python train.py --num_hidden_layers=10 --hidden_size=96 --num_attention_heads=3 --num_key_value_heads=3 --head_dim=32 --intermediate_size=256 --vocab_size=2048 --hidden_act="geglu" --norm="rmsnorm" --norm_place="peri" --norm_eps=1e-06 --positions="rope" --rope_theta=10000.0 --rope_fraction=1.0 --qk_norm=false --attn_scale=0.177 --bias="none" --tie_word_embeddings=true --parallel_block=false --extras=["capped logits"] --init="normal" --init_std_qkv=0.051 --init_std_o=0.0114 --init_std_up=0.051 --init_std_down=0.0114 --optimizer="adamw" --learning_rate=0.00294 --lr_mult_qkv=0.7 --beta1=0.9 --beta2=0.95 --lr_head=0.0127 --max_grad_norm=1.0 --warmup_steps=302 --schedule="cos" --final_lr_fraction=0.0 --batch_tokens=32768 --max_seq_len=512 --doc_mask=false --train_tokens=137800000 --max_steps=4206 --dataset="wikipedia_en"
Each number is 128 + 24 x the weight over its row's rms, rounded and kept within 0 to 255. Layers, rows and columns count from 0. The size above them is the row's rms in percent of the matrix's.

# layer 7 attention value, 96x96, rms 0.054, rows 33-95, columns 0-95
size [100  97 100  91 107  99  92  94  85  78  89  86  88  96  99  98  92  91 105  95  99 102  87  96  79  92  85 101  91 106  80 116  95  88  92 101 101 100 101  94  92  78  86  91  96  95 100  84  88  99  97 101  84  96 104  95  99  87 104  88  96 105  98]
[[202 151 122 133 117 145 190 109 132 116 142 149 131 112  97 128 101 114 148 110 145 149 114 123 157  91 120 169 133 115 149 109 116 142 117 134 162 131 104 137 140 144  90 132 107  96 106 116 113 163 147 103  87 120 101 146 159 128 106 153 132  77 132  74 115 137 159 115 114 144 155 172 147 124 106 120 134 160 108 107 133 119  98 158  70 139 130 122 111 151 143 113 132 112 170 130]
 [150 130 143 141 124 130 131 138 122 130 105 108  98 130 143 138 151 143 146 117 146 127 121 159 143 111 135 130 127 142 142 133 140 146  99 122 128 142  87 129 107 178 104 133  82 105 139  94 135 103 132  90 123  96 102 141 155 138 149 121 105  73 145 171 143 153 109 163  96 150 129 151 155 138  90 152 132 121 151 105 109  93  99 161  78 188 160  91  90 166 100 148  92 146 150 112]
 [109  82 102 119 188  96 148 131 163 134 143 142 164 127 149 148 172  83 127 122 115 119 105 136 124 135 115 136 106 137  71 155 114 125 105  89 168 146 139 105  96 134 124 127  70 111 155 122 126 123 104 128 160 130 150 127  98 108 178 122 100  97  86 130 153 141 123 145 132 108 126 105 161  87 124 130 109 108 165 145 113 125 102  84 146 138 150 140 103 133 121 104 132 118 126 160]
 [116 114 151 125 121  97 162 134 144 134 112 184 140 149 146 141 173 153 174 128 132 102 112 115 122 107  93  90 111 118  81 129 151 153 107 125 143 131 102 122 126 129 144 118 103 107 151 114 151 173 157 111 157 110 116 116 101 127 122  96  73  90  94 138 123 132 116 108 133 107 123 138 160  69 143 130 118 120 151 143  98 152 101  86 143 116 160 160 111 111 113  90  96 131 170 144]
 [163 110 122 125 106 104 134 114 121 132  82 128 121 108 138 116 153 152 124 153 116 126 124 112 150  99  93 125 117 122 173 126 111 145 102  76 123 122  94 140 116 165  85 107 135 147 116  96 136 136 178 111 109 147 113 108 146 104 152  96 152 117 113 111 117 128 173 125 114 119 130 176 162 162 162 122 146 130 109 145 114  98 115 153 121 137 116 179  89 145  94 148 136  81 105 192]
 [104 200 144 109 122 114 132 178 130 111 115 107 124 149  93 150 137 117 145 135 174 117 134  93 124 118 133  74 127 117  88 105 169 133 157 137 124  91 142 169 135 151 138  98 140 139 155 142 127 138 136 134 154 112  97 144 122 134 144 117 140  92 154 128 142  96 108  88 112 118 185 107 119 150 141 115 129 143 154 124 118 109  94 126 130 129 127 105  76  83 144 114 137 178 130 162]
 [132  97 138 124 140 106 107 192 160 146 134 161 173 126 137 150 130 108 167 133 122 135 147 123 144 139 118  82 144 152 137 146 161 137  85 128  97 133 146 112  94 139 114 108 143  84 129  87 127 154 147 148 160 117 141 141 135 139 132 148 111 104 115 127 158 119 169  80 135 110 113 128 142  97 112 102 180  94 146 115 115 124 134 146  98 200 159 112  79 119 147 120 122 133 136 142]
 [142  78 135 137 120  97  99 125 105  88 150 162 158 147 118 135 143 162 141 148 117 148 122 180 110 117 100 141 161 114 175 162 135 134 117  79  58 123 120  82 105 120 135 137 128 120  93 128 143 133 128 133 109 133 171  98 141 140  98 154 142 131 144 150 131 109 113 125 123 154 111 120 124 134 156 124 168  95 122 112 136 131 148 100 117 129 126 143  76 187  82 114 142 119 109 125]
 [169 142 138 140 114 148 100 100 117 119 142 160 129  87  80  95 105 130  97 161 122 113 128 113 146  97 123 162  77 114 134  95 120  96 137 122 136 112 113 149 110 151  49 129 163 159 115 135 105 128 134 146 120 115 130 158 132 109 119 123 154 153 148 104 120 107 192 133 137 147 140 157 166 117 113 104 153 125 124 154 124 139 136 152  78 147  98 156  86  96 119 145 124 145 130 136]
 [150 154 114  97  99 173 111  82 139 115  93 124 102  92 137 115 128 104 128 147 160  81 111  78 132 139 121 148 146 104 157 115 157 102 161 115  79 122 154 169 108 150 165 106 149 128 156 141 115 139 166 129 144 120 169 187 132 124 115 123 136  88 134 130 127 129 129  99  92 121 140 149 102 159 123 119 116 144 124 157 122 119  91 118 127 105  92 156 115 114 123  99 116 172 122 110]
 [154 115  93 145 131 128  78 191 123 159 173 135 154 144 145 133 113 109 121 126 100 141 152 131 139 114 118  99 170 115  89 148 140 104 103 144 102 134 143  87 144 104 115 134 140 118 123  95 130 109  99 146 144 188 161  96 114 137 107 144 122 156 152 109  99 120 121 102 142 155 137 102 156 125 103 118 164 148  94 121 132  73  98 152 138 158 153 128 109  94 142 155 163 123 131 104]
 [174 132 107  91 117 113 154 193 131 114 112 161 152  77 100 157 150 118 137 132 148 105 150 128 146 130 142 109 121 121 150 105 135 141  94 107 119 137 159 103 133 160  96  96 161 142 122 132 139 126 151  95 100 119 145 134 158 112 155 122 176 117 142 109  91 110 175  86 143 133 132 139 153 108 138 130 147 127  98 110  91 113  93 130  98 157 119 172  75 138 135 132 118 126 115 164]
 [121 160 145 157 150  95  89 148 133 166 130 128 143 125  90 143 162 139 161 100 122 137 120 112 124 130 125 143 138 143 144 132 184 146 126 123 129 136 156 158 150 124 164 140 170  81 168 100 148 156 135 124  95 113 138 102 110 140 154 141  91 129 138 140 176 145 145 127 125  94 138 112 102 139  90 151 160 133 145 117  97 142  79 109 103  95 159 111  68 109 142  91 136 156 130 116]
 [108  95 115 130 145 118 102  53 119 110  92 155 124 113 131 163 170 224 116 125 143 140  73 132 148 115 131 125  96 128 163 135 104 131  74 118 130 134  81 120  92 152 143 110 113 118 110 138 150 114 156  86 142  94 125 104 152 145 123 117 127 145 119 149 145 127 148 154 145 116 122 154 140 110 115 158 111 130 130 125 102 138  84 105 127 110 113 114 129 139 124 107 105 114 125 125]
 [116 171 128 112  99 116 145  58 114 118 136 125 127 150 106 121 126  79 135 168 125  97  91 134 119 175 123 164 136 134 102 125 142 127 179 176 167 147 145 104 143 117 170 124 114 112 149 153 130 120 120 124 146  78 131 117 144 118 114 138  85 136 128 123 141 148  99 105 150 125 129 152 152 113  89 153 128 150 129 101 107 143 121  93 157 104 147  93 164 137 122 153 102 145 175 141]
 [198 113 120 153 150 134 175  85 114 129 137 122 117 120 140 113 139 141 121 111 116 145 130 129 151 158 104 198 108 156 155 135  83 151 127 121 148 131 103 102 120 110 124 173  91  77 135 138 151 113 115 139 124 131 132 133 143 106 157  94 110 131  86 132 130 166 124 162 138 133  89 138 144 136 123 154 110 101 130 136 105 146 143 129 134 102 129 171 130 188 113 161 105  94 116 106]
 [ 68 108 149  93 191 160 133 150 146 116 133 114 139 149 131 130 112 121 117 115 172 164 144 118  94 186 145  82 120 128  99 128 133 151 123  91 158 103 164 157 102 127 140 112 152 143 111 134 112 110  77 127 118 127  94 138 137 128 165 128 118 117 117 126 145 132 137 139 148  62 120 105 120 135 117 108 137 102 134  96 143 151 135 141 156 157 119 128 133 103 179 108 134 128 149 169]
 [ 96 173 138 133  72 133  81 115 116 116  96 138  90  91 177 141 130 146 101 146 141  75 114  78 122 106 121 117 114 109 120 131 169 102 154  97 130 136  98 157 151 152 147 136 166 142 131 142 161 122 140  99  97 110 107 146 126 128 101 127 141 108 157 129 146 135 113  90 105  98 140 142 141 165 103 134 113 142 131 149 131 102 139 147  84  84 126 136 105 132 102 128 146 152 151  94]
 [106 122  95 151 105  93 151  98 116 109 120 120 119 148 137 134 162  85 166 154 138 126  98 145 162 137 126 128 115 133 156 136 145 142 125 136 123 108 154 157 111 196 176 116 119  85 138 114 139 121 159  95 115  95 147 109 158 133 150 134 102  92 134 162 155 144 126 105 139 148 150 169 128 129  89 172 160 130 124 118 105 141  74 154 111 136 129  76 132 161 129 124  90 134 118 112]
 [151 123 136 163 150 121 114 119 143  96 124 144 154 124 166 141 166 118  97 162  99 123 119 131 108 144 135 128 104 120  86 144 134 133 142  95 135  99 126 118 111 105 134 141 111 191 102  93 139 126 109 145 153 146 152  99 110 137 135 116 125 134 116 127 131 127  67 164 131 109 107 125 157 139 156 130 160 132 161 174 128 125 154 135 160 111 101 195 131  99  87 160 137 106 121 194]
 [186 143 142 118 107  84 121 162 136  91 139 174 112 101 140 119 164 109 131 165 121 108 156 129 110  88 122 147 110 119 132 145 134 122 113 115 119 139 115  86 113  92  81  87 155 141 140 144 150 117 139 152 149 148 165 111 112 119  76 153 140 133 117 144  96 121 179 119 127 116 114 108 142  97 122  98 131 108  97 128 108 109  80 158 120 151 119 177  96 116  82 129 119 121 128 132]
 [178 118 109 135 131 142 110 196 121 126 176 107 157 116 104 110 156 103 127 130 125 129 145 146 121 156 153 134 146 108 129 114 139  94 148 108 105 103 170 132 148 129  88 152 149 132 123 116  94  91 100 171 136 151 149 100 137 129 121 131 116 129 164 107 117 104 131 116 123 167 154 132 155 119 118 116 213 161 150 166 160 119 125 146 112 146 135  94 115 104 148 150 144 133 122 164]
 [108 104 110 162 117 138  70 112  68 119 158 114 110 130 132 128 112 166 151 169 141 153 117 149 105  98 142 107 131 136 189 124 140 120  93 122  97  97 101 162 142 129 106 156 153 118  92 110 113 118 119 121 130 125  69 113 128 168 105 181 132 163 116 140 130 129 175 118 129 141 158 134 138 179 130 129 143 129 106 138 135 110 124 106 148 119 111 100 117 114 129 167 168 134 128 145]
 [118 104 106 120 147 114 144 120 142  96 104 136 141 164 103 136 183 141 131 122  98 134  94 142 108 147 115 170 140 138  93 124 171 156 110 150 154 129 110 106 114 156 164 129  75 101 120 103 127 143 112 100 151 127 119 101 162 124 159 108  99  94  94 150 144 126  74 165 120 110 136 132 149 146 119 131 166 115 175 112 103 134 100 115 164  82 135 109 127 177 134 102 104 137 140 130]
 [104 164 154 120 142 156 112 117 114 192  79  88 104 177 145 113 119 130 116 107 122 151 182 114 136 148 121 176 148 163 110 128  82 135 136 131 127 133 137 137 130 128 136 109 156 157 168 112 101 103 114 159 141 158 114  72 147 106 144 105 153 136 149 114  95 121 114 120 132 126 130 148  85 158 129 128 102 111 125 130 101 100 169 181 112 141 145 106 146 103 121 131 122 125 125 108]
 [170 160 142 117  54 122 148 126 114 113 138 134 108  87 127 151 146 114 116 164 127  60  82 118 136 147  86 108  99 123 153 102 132 110 128 111  98 114 122 132 128 162  86 143 190 165 145 135 111 109 132  99 133 150 121 142 179 141 138 114 108 118 151 129 111  99 157  99 120 130 161 150 152 126 117 149 135 146 103 130 149 147 133 135  98 125 120 137 141 160 114 154 124 128 166 155]
 [124 140 100  83  69 150 143 102 126 145  98 113 114 187 137 137 126 111 139 134 131 103 125 127 108 166 106 125 128 112 156 133 132 135 167 151 159 112 169 142 174 145 135 141 152 117 128 107  86 112  90  80 126  97 132 138 106 126 116 117 130  98 157 144  64 131  69  83 132 126 129 143 143 165 157 125 118 137 156 130 132 107 161 120  92 126 142 104 143 115 113 127 124 134 135 164]
 [131 121 135 122  83 170 144  60 129 117  93  76 105 120 112 110 136 150 139 143 123 133 126 152 140  97  98 185 129 108 177 147 123 145 130 121  92 112 107 148 119 196 142 116 104 118 114  71 117 123 157 113 122 110 121 115 157 129 140 119 128  83 163 130 146 125 102 141 126 190 111 156 126 153 114 141 109 155 133 125 113 136 153 155 104 139 123  91 135 115 124 120 138 138 105 110]
 [144  66 106 173 128 153  89 129 119 132 108 121 146 169 150  97 132 143 154 143  93 123 169 129 114 146 103 198 143 131 130 133 120 106 109 120 105 124 106  88 148  93 119 157 116 124 109  71 105 166 132 137 140 126 152  90 124 152  99 146 117 135 152 118 148 144 120 144 148 178 119 108 162 139 161 150 151 159 113 131 124  96 153 149 147 103 133 139 138 124 119 120 119  93  86 137]
 [136 113 124  82  78 123 185 150 145 123 103 109 140 118 146 140 161 103 108 114 139  97 155 107 123 160 134 145 100 147 122 103 122 142 150 105 109 143  96 113 141 118 155 128 106  95 163 123 108 172 129 125 103  99 137 143 125  87 131 107 110  94  84 101 122 117  78 138 108 143 126  91 117 112 148 132 111 110 136 121 135 137 152  99 152 107 155 193  92 144 128 157  73 147 126 137]
 [191 101 121 103 115 125 189  99 152 114 130 114 119 121 164 100 120 152 116 122 123 147 134 109 188 101 132 161 146 122 157 135  95 127 102  98  76 151 119 112 137 130 125 140  90  91 152  88 124 117 173 156 119 121 133 119 113 121 147 121 115  98  70 123 130 153 125 151 125 175 138 130 173 136 129 148 128 137 107 149 137 143 141 129 143 114 148 170 106 148 102 132  91 111 118 102]
 [116 103 146 119 115 144 125 177 137 116 113 144 108 150  99 114 149 120  84 123 113 103 123 164 186 128  85 141 164 138 135 149 128 137 116 121 106  85  99 132 127 118 113 109 134 131 115  72 113 130 134 126 135 132 152 126 121 150 121 158 114 139 134 175 164 140 128 155 118 173  75  73 127  92 155  96  90 138 193 124 105  97 120 126 133 136 132 103 113 114 102 123 162 123 119 104]
 [114 111 115 151 107 142 130 167 130 134 118 115 150 103  76 160 112 127  86 145 112 139 171 112 102 106 182 132 156 113 125 147 108 124 137 125 150 118 139 176 103  88 131 123 143 171 131 137 140  94 117 119 153 118 101  88 125  95  97 129 145 126 154 174 104 114 124 122 151 130 122 130 174 126 134 100 138 153 113 145 143 110  81 103 150 101  78 157 163 133 101 117 121 187 124 129]
 [143 137 130 124  94 122 157 147 130 113 113 167 123  76  90  92  75 121  53 142 100 126 119 108 136  90 126 128 125 121 130 123 146 153 116 151 106 156 131 155 184 127 160 134 138 139 144 152 123 106  46 126 116 132  98 169 119 117 139  70 156 123 137 131 127 138 154 109 133 102 118 139 105 125 106 107 142 111 119 117 144 157 104 112  99 138  96 126 149 124  96 115 135 111 135 124]
 [132 135 126 146 121 122 104 100 133 133 104 163 106 114 146  73 115 163 138 124 152 152 107 133 111 105 153 142 140 106 128 128 145 178 135 139 131 124 125 147 126 121 124 151 175 109 131 145 122 150  91 113 167 132 146 124  94 111  90  59 186 128 148 154  85 135 163 134 155 125 138 133  80 101 114 142  92 126 112 100 124 158 115  92 100 143 128 137 117 175 132 164 124  89 124 100]
 [136 153 124 132 128 143  93 107 114 114  80 152  99 106 138 135 148 151 153 170 131 111 125 134 146  85 123  85 108 147 145 124 130 168 153 148 127 143 102 105 160 147  89 151 153 168 121 126 144 128 112 109 120 115 131  87 126 127 168 114 156  96 153 110 129 131 112 123 169  72 101 116 129 102 155 136 151  87 142 140 126 149 186 115  76 102 105 154 114 107 158 163 117 112 142 116]
 [100 135 135 134 156 140 104 122 154 131 163 106 132 129 156 129  71 105 123 111 149 128 190 150 156 153 123 151 162 153 122 124 169  85 102 125 143 145 107 148  90  93  90 142 104 103 142  85 115 125 109 130  88 120 140 143  91 112 152 135 137 145 145 184 128 129 105 164 145 108 148 133 130 165 128 104 104 154 127 116 131 147 104 125 150 145 127 102  70 105 131 112 168 145 129 104]
 [150  86 136 136 119 153 115 149 130  80  87 125 137 156 121  89 143 140 107 123 123 138 100 178 140 155  93 130 178 119 164 143  79 151 114 142 102  97 133 119 170 117 113 107 169 112 141  91 131 109 120 100 162 149 160 149 131 141  94 151 134 126 113 129 109 133 124 187 157 123 115  92 114 108 158  77 122 147 149 130  91 143 107 117 105 155 123 122 126 145  94 131 116 112 115 101]
 [130 155 127 178 136 145 134  97 122 122 170  88 135 159 133 150 132 118 145 115 139 130 170 138 146 152  97 151 118 145  79 140 152 117 139 100 114 124 161 113 123 104 138 102 138 166 127 110 157 135 145 136 140 125 119  95 156 141  93 135 105 114 152 141 105 140 130  65  80 130 133 115 167 147 139 147 173 115 118  84 118 113  97 114 108 116 160 105 125 136  83 134  83 178  89 129]
 [165 110  94 129 160 135 100 140 130 116  89 179 108 146  81 103 119 154 153 103 147 101 125 156 132 114 129 116 144 117 125 120 137 140 112 172 111 110 119 106 124 128 105 132 108 118 135 103 141 159 134 134 140 118 127  82 111 147 186 131 197  97 105 137 134 142 143 164 101 158 100 119 157 116  97 128 165 109 161 137 107 129 154 119  88 163 125 117 128 108 109 120  94  73 135 108]
 [129  80 148 179 127 141 176 130 129 122 127 107 153 152 164  99 187 109 141 127 117 116 157 113 117 151  65 140 128  98 131 138 126  97 120 108 134 138  97 134 143 155 161  96 121 154 112 106 141 153 126 114 136 126 138  98 134 154 121 124 144 110 178 145  93 120 126 137 111 100 146 133 104 132 141 149 160  77 106 112  71 123 120 157 134 140 112 113 102 142  65 101 117 111 141 125]
 [148 135 123 112 125 128 118 147 134 122 138 142 147 149 145  90  70 152 151 125 165 165 148 140 103 128 169 137 109 136 125 140 151 161 148 160 142 152 149 109 138 146  92 127 142 113 107 123 104 105  99 150 133 130 148 175 159 115 121 125 138 100 104 150 158 138 101 157 144 125 138 153  99 156 108 141 131 180 112 176 129 101 204 121  94 154 129 167 125 118 165 141 139 110 138  84]
 [135 167  96  90 124 130 152 112 103 152 158 123 168 176 114 115 113 173 139 109 123 171 133 152 116 139 173 137 127 111 133 159 120 142 155 144 132 116 112 116 175 149 125  85 137 158 147 145  85  92 123 106 112 113 133 128 153 142 152 147 149 102 144  79 163 113  84 151 170 132 162 105 106 132 153 145  76 142 114 123 147 110 179 137 130 133 109 108 153 130 134 130 152 114 131 138]
 [139 111 162 166 117 108 123 142 112 113  91 150 112 152 123 136 160 153  67 115 157  96 132 144 133 156 148 141 162 130  88 121 116 142 126 146 104 106 112 135 117  76 106 151 170  98 153 163 132 117 173  90 117 123 109  93 142 118 121 128 133 119 107 157 118 126 151 148 131 168 106  75 113 135 176 140 148 123 160 103 101 116 125 102 104 119 180 141 109 113  97 137 117  89 129 126]
 [124 145 119  89 139  88 111 156 157 142 135 160 111 140 114 146 114  67 111 130 132 159 106 144 130 136 108 123 141 136 110 148 153 119 140 117 170 124 153 154 122 139 165 145 106 178 151  87 103 169 140 165 161 124  82 169 122 138 148 112 143 153 144 124 136 113 105 113 127 141 111 120 120  93 118 113  87 143 142 124 167 110  92  88 161 101 102  79 117 145 132 135 125 171 123 161]
 [121 131 120  99 151  97 143 154 156 107 127 153 138 131 118 104 103 125 146 165 136 151  50 199 111 127  89 119 102 117 142 124 116 142 122 182 124 116 137 138 141 188 139 126 123 148 149 122  95 146 116 135 143 167 141 152  90 140 101 117 124 122 148 132 121 144 137 164 154 144 115 114 118  96  84 132  82 171 135 110 118 118 149 134 124 130 112 112 124 160 144 103 184 126 142 127]
 [118 142 113 136 152 131 106 101 106 141 166 115 140 123  99 143 133 145 182 136 128 151 127  90 120 110 168 123  94 151 138 103 160 104 144 138 142 136 124 115 109 160 126 138 115 143 128 190 133  91 109 139 145 111 140 144 132 135 112 116 106 160 134  53 108 139 117  92 140 110 142 188 116 141 118 149 148 142  96 128 180 142 119 148 117 110 118 150 124 145 193 154 123 140  85 102]
 [131  77 121 173 156 143 137 138 146 131 180 140 140  99 123  94  71 116 157  95 152 171 138 137 107 122 113 153 152 157 156 116 142 131 153 107 139 149 119 114 149 106 124 137  97 101 117 105 138 118 114 122 136 111 135 159 139 173  97 171 127  69  79 149 130 130  88 110  75 121 153 124 133 129 142 121 100 138 114 141 165 154 130 123 139 135 136  83 105 147 117  99 127 143 116 143]
 [139 119 122 102 128 132 120 162 146 134 128 153 125 123 140 147  74 114 130 138 176 182 129 135 137 128 162 118 143 138 121 124 106 145 135 160 128 114 143 142 131 152 127 131 110 162 147 123  93 141  73 141 147 118 144 142 136  89 161  65 191 134 146 138 130 122 120 181 170 119 132 118 123 132 136 142  95 156 112 128 127 151 150 126 137 159  73  78  83 115 157 146 143 115 141 161]
 [ 78 123 179 124 140 162 121 129 116  85 119 120 111 166 126  86 104 172 118 160 153 122 173 112 113 180 176 147 133 104 132 125 112 108 124 131 138 110 111 143 160 136 138  95 107 117  92 151 136  98 103 127 102 127 129 124 129  86 114  94 138 119 140 143 106 131 113 125 128 112 144 146  85 130 124 111 136 178 149  80 127 146 140 146 158 152 140 129 103 114  96 188 127 118 137 163]
 [128 144 108 152 159 121  68 139 162 137 115 123 119 103 139 124 151 193 155 133 120 110 142 119 148 115 134 112 149 110 109 119 148 137 126 149 139 151 114 102 159 120 113 122 112  77 127 120 123 143 118 132 124 122 161  91  94 120 125 147 168 127 135 125 155 131 131 142 130 151 107 129 192 145  65 142 157 112 118 121 144  68 176 129  89 138 113 137 124  77 164 148 134 101 160 144]
 [165 117 107 134 152  97 122 146 115 129 143 119 113 109  97 135 129 109 116 114 147 139 137 152 128 179 173 129 113 144 104 129 142 156 125 126 117 139 124  79 104 145 144 140 124 159 146 145 142 160 177 106 127 101 119 115 169 138 189 133 150 158  98  90 150 120 146 161 127 152 135 122 141 164 133 164 150 118 128 168 168  90 105 129 119 131  78 151 136  89 185 127 133 148 104 155]
 [106 154 132 102  84 114 157 158 103 163 125 122 119 120 130 117 103 163 138 107 184 145 102 126 149 150 113 108 124  98 170 140 108 142 153 126  98 115  93 157 155 181 147  89 133 162 145 148 102  63 103 113  98 105 102 148 124 142 126 143 148  96 145  99 122 156 140 143 137  97 123 119 102 136 143 143 129 125 112 122  98 107 148 126  94 104  89  87 166 139  97 131 142 137 129 144]
 [131 104 148 106 129 144 123 129 134  84 110 173 126  96 115 165 170 127 129 162 116 135  78 115 108 165  85 115  86 150 137 110 103 161 140 125 100 146 190 164 119 117 128 134 156 130 119 168 120 137 123 172 157 144 125 127 130 119 133 100 125 133  98  98 100 109 118 134 162 149 117 154 164 164 110 144 152 148 125 146 153 121 117 120 105 109 151 145 100 128  92 159 131 103 114 184]
 [131 143 129 184 169 152 109 102 128 123 113 122 140 111 150 115 136 135 125 129 128 135 156 137 145 103  73 169 136 127 112 120 142 153 111 153 110 116 138 135 147 168 138 114 143 135 114  77 115 121  85 119 141 148 144  86 139 143 147  96 160 111 194 158 116 148 132 143 142 130 122 143 120 152 104 121 197  85 128 165 122 155 151 153  96 136  90 146 142 109 160 147  87 141 152 126]
 [118 158 134  96 112 187  75 112 138 122  62 152 126  86 103 122 116 148  90 146 138 123 121 121 153 123 116 111 160 122 117 126 129 147 128 142 116  99 148 160 120 141 137 149 162 158 139 117 113 114  61 128 157 119 138 130  89  84 158 121 142 135 115 127 152 132 164 144 159 180 113 114 117 110 136 122 104 116 159 166 154 148  97 143 123 111  87 137 116 130 164 147 127 113 140 159]
 [119 119 102 155 134 107 176 155 124 160 150 148 143 127  89  99 112 144 172 140 121 153 133 146  96  96 105 174 124 121  91 112 173 124 115 150 147 161 141 130 140 164 190 147  88  93 121 124 125 133 135 116 114 132 149 116 156 137 134 143 123  91 112 148 116 138 135  74 116 132 155 101 121  79 134 123 121 102 125 109 148 158 152 141 182 131 113  99 135 172 156 127 143 132 162 137]
 [138 107  95 120 119 153 105 112 123 135 138 134 166 152 186  95 146 148 189 148 128 126 111 182 113 131 127 156 131 154 126 153 118 133 159 141 135 115  96 106 124  94 119  94 163 129 163  99 105 153 136 149 135  95  99 127 169 144 141 166 133 131  94 134 147 114 106 105 116 118 126 105  61 122 130 135  78 150 147 166 138 126 179 136 150 133 130 132 152 124 133 154 140 160 133 113]
 [ 93 137 155 144 134 140 143 161 117 125 136 139 153 104 141 109  49  92  86 145 157 130 170 140 136 122  97 122 176 143  78 112 139 119 111 109 130 146  99 134 128 101 159 126 125 153 131  74 120 133 126 125  97 138 132 121 128 114 154 119 158 152 175 177 135 124 155  95  96 139 107 131 124 112 146 122 100 110 137 140 167 161 124  99 130 127  95  87 164 117 173 122 137 137 133 127]
 [129 138 171 118 125  93 124 121 158 160 127 124  92  98 146 152 152 143  82 118  89 110 129  61 141 104 153  85  94 119 102 105 152 107 151 101 115 128 129 162  94 111 114 151 131 115 102 140 132 166 169 155 127 131 110  94 125 106 121 107 121 167 149 123  92 117 122  86 160 143 155 140 136 121 101 161 124  98 103 143 156 132 148 113  96 133 133 165 113  98 124 117 124  92 131 163]
 [134 142 144 135 121 114 148 164 151 169 147 113 128  70 139 150 103 119 105 130 104 153 152 134 131 109 110 162  87 126 110 115 133 149 123 144 166 160  96 109 136 129 177 174 120 120 136  78 103 117  98 109 113 139 122 136  94 137 150 128 135 121 148 149 140 120 107 157 113 116  95 107 157 112 112 137  72 118 134 179 155 138 143 142 176 104 127 115 112 120 152  75 182 127 149 138]
 [136 107 132 132 114 122 126 156 140 107  96 145 114 160  94 146 148 113 133 114 120  74 103 143 156 129 120 148 160 142 123 126 124 149 104  91 105  67 151 117 150  84 134 131 147 131 114  98 130 106 157 124 142 157 157 130 148 122  82 158 130 145 152 127 134 119 141 130 114 185  86  78 151  98 135  87  97 168 169 131 138  80 126  94 149 130 110 105 137 110 140 149 103 128 122  93]
 [143 135 138 129 126 162 137 147 138 145 172 126  97  92 161 128  84  90 175 120 111 128 146 144 130 136  99 136 119 131 134 132 115 110 113 145 137 138 123 127 151 160 170 158 121  76 103  55  99 169 127 131 108 131 164  97 106 129 173  77 123 113 113 163 122 114 113 118 116 138 133 116  99 134 115 141 157 140 143 109 122 114 151 160 149 124 128  87 109  81 162 123 107 116 146 167]]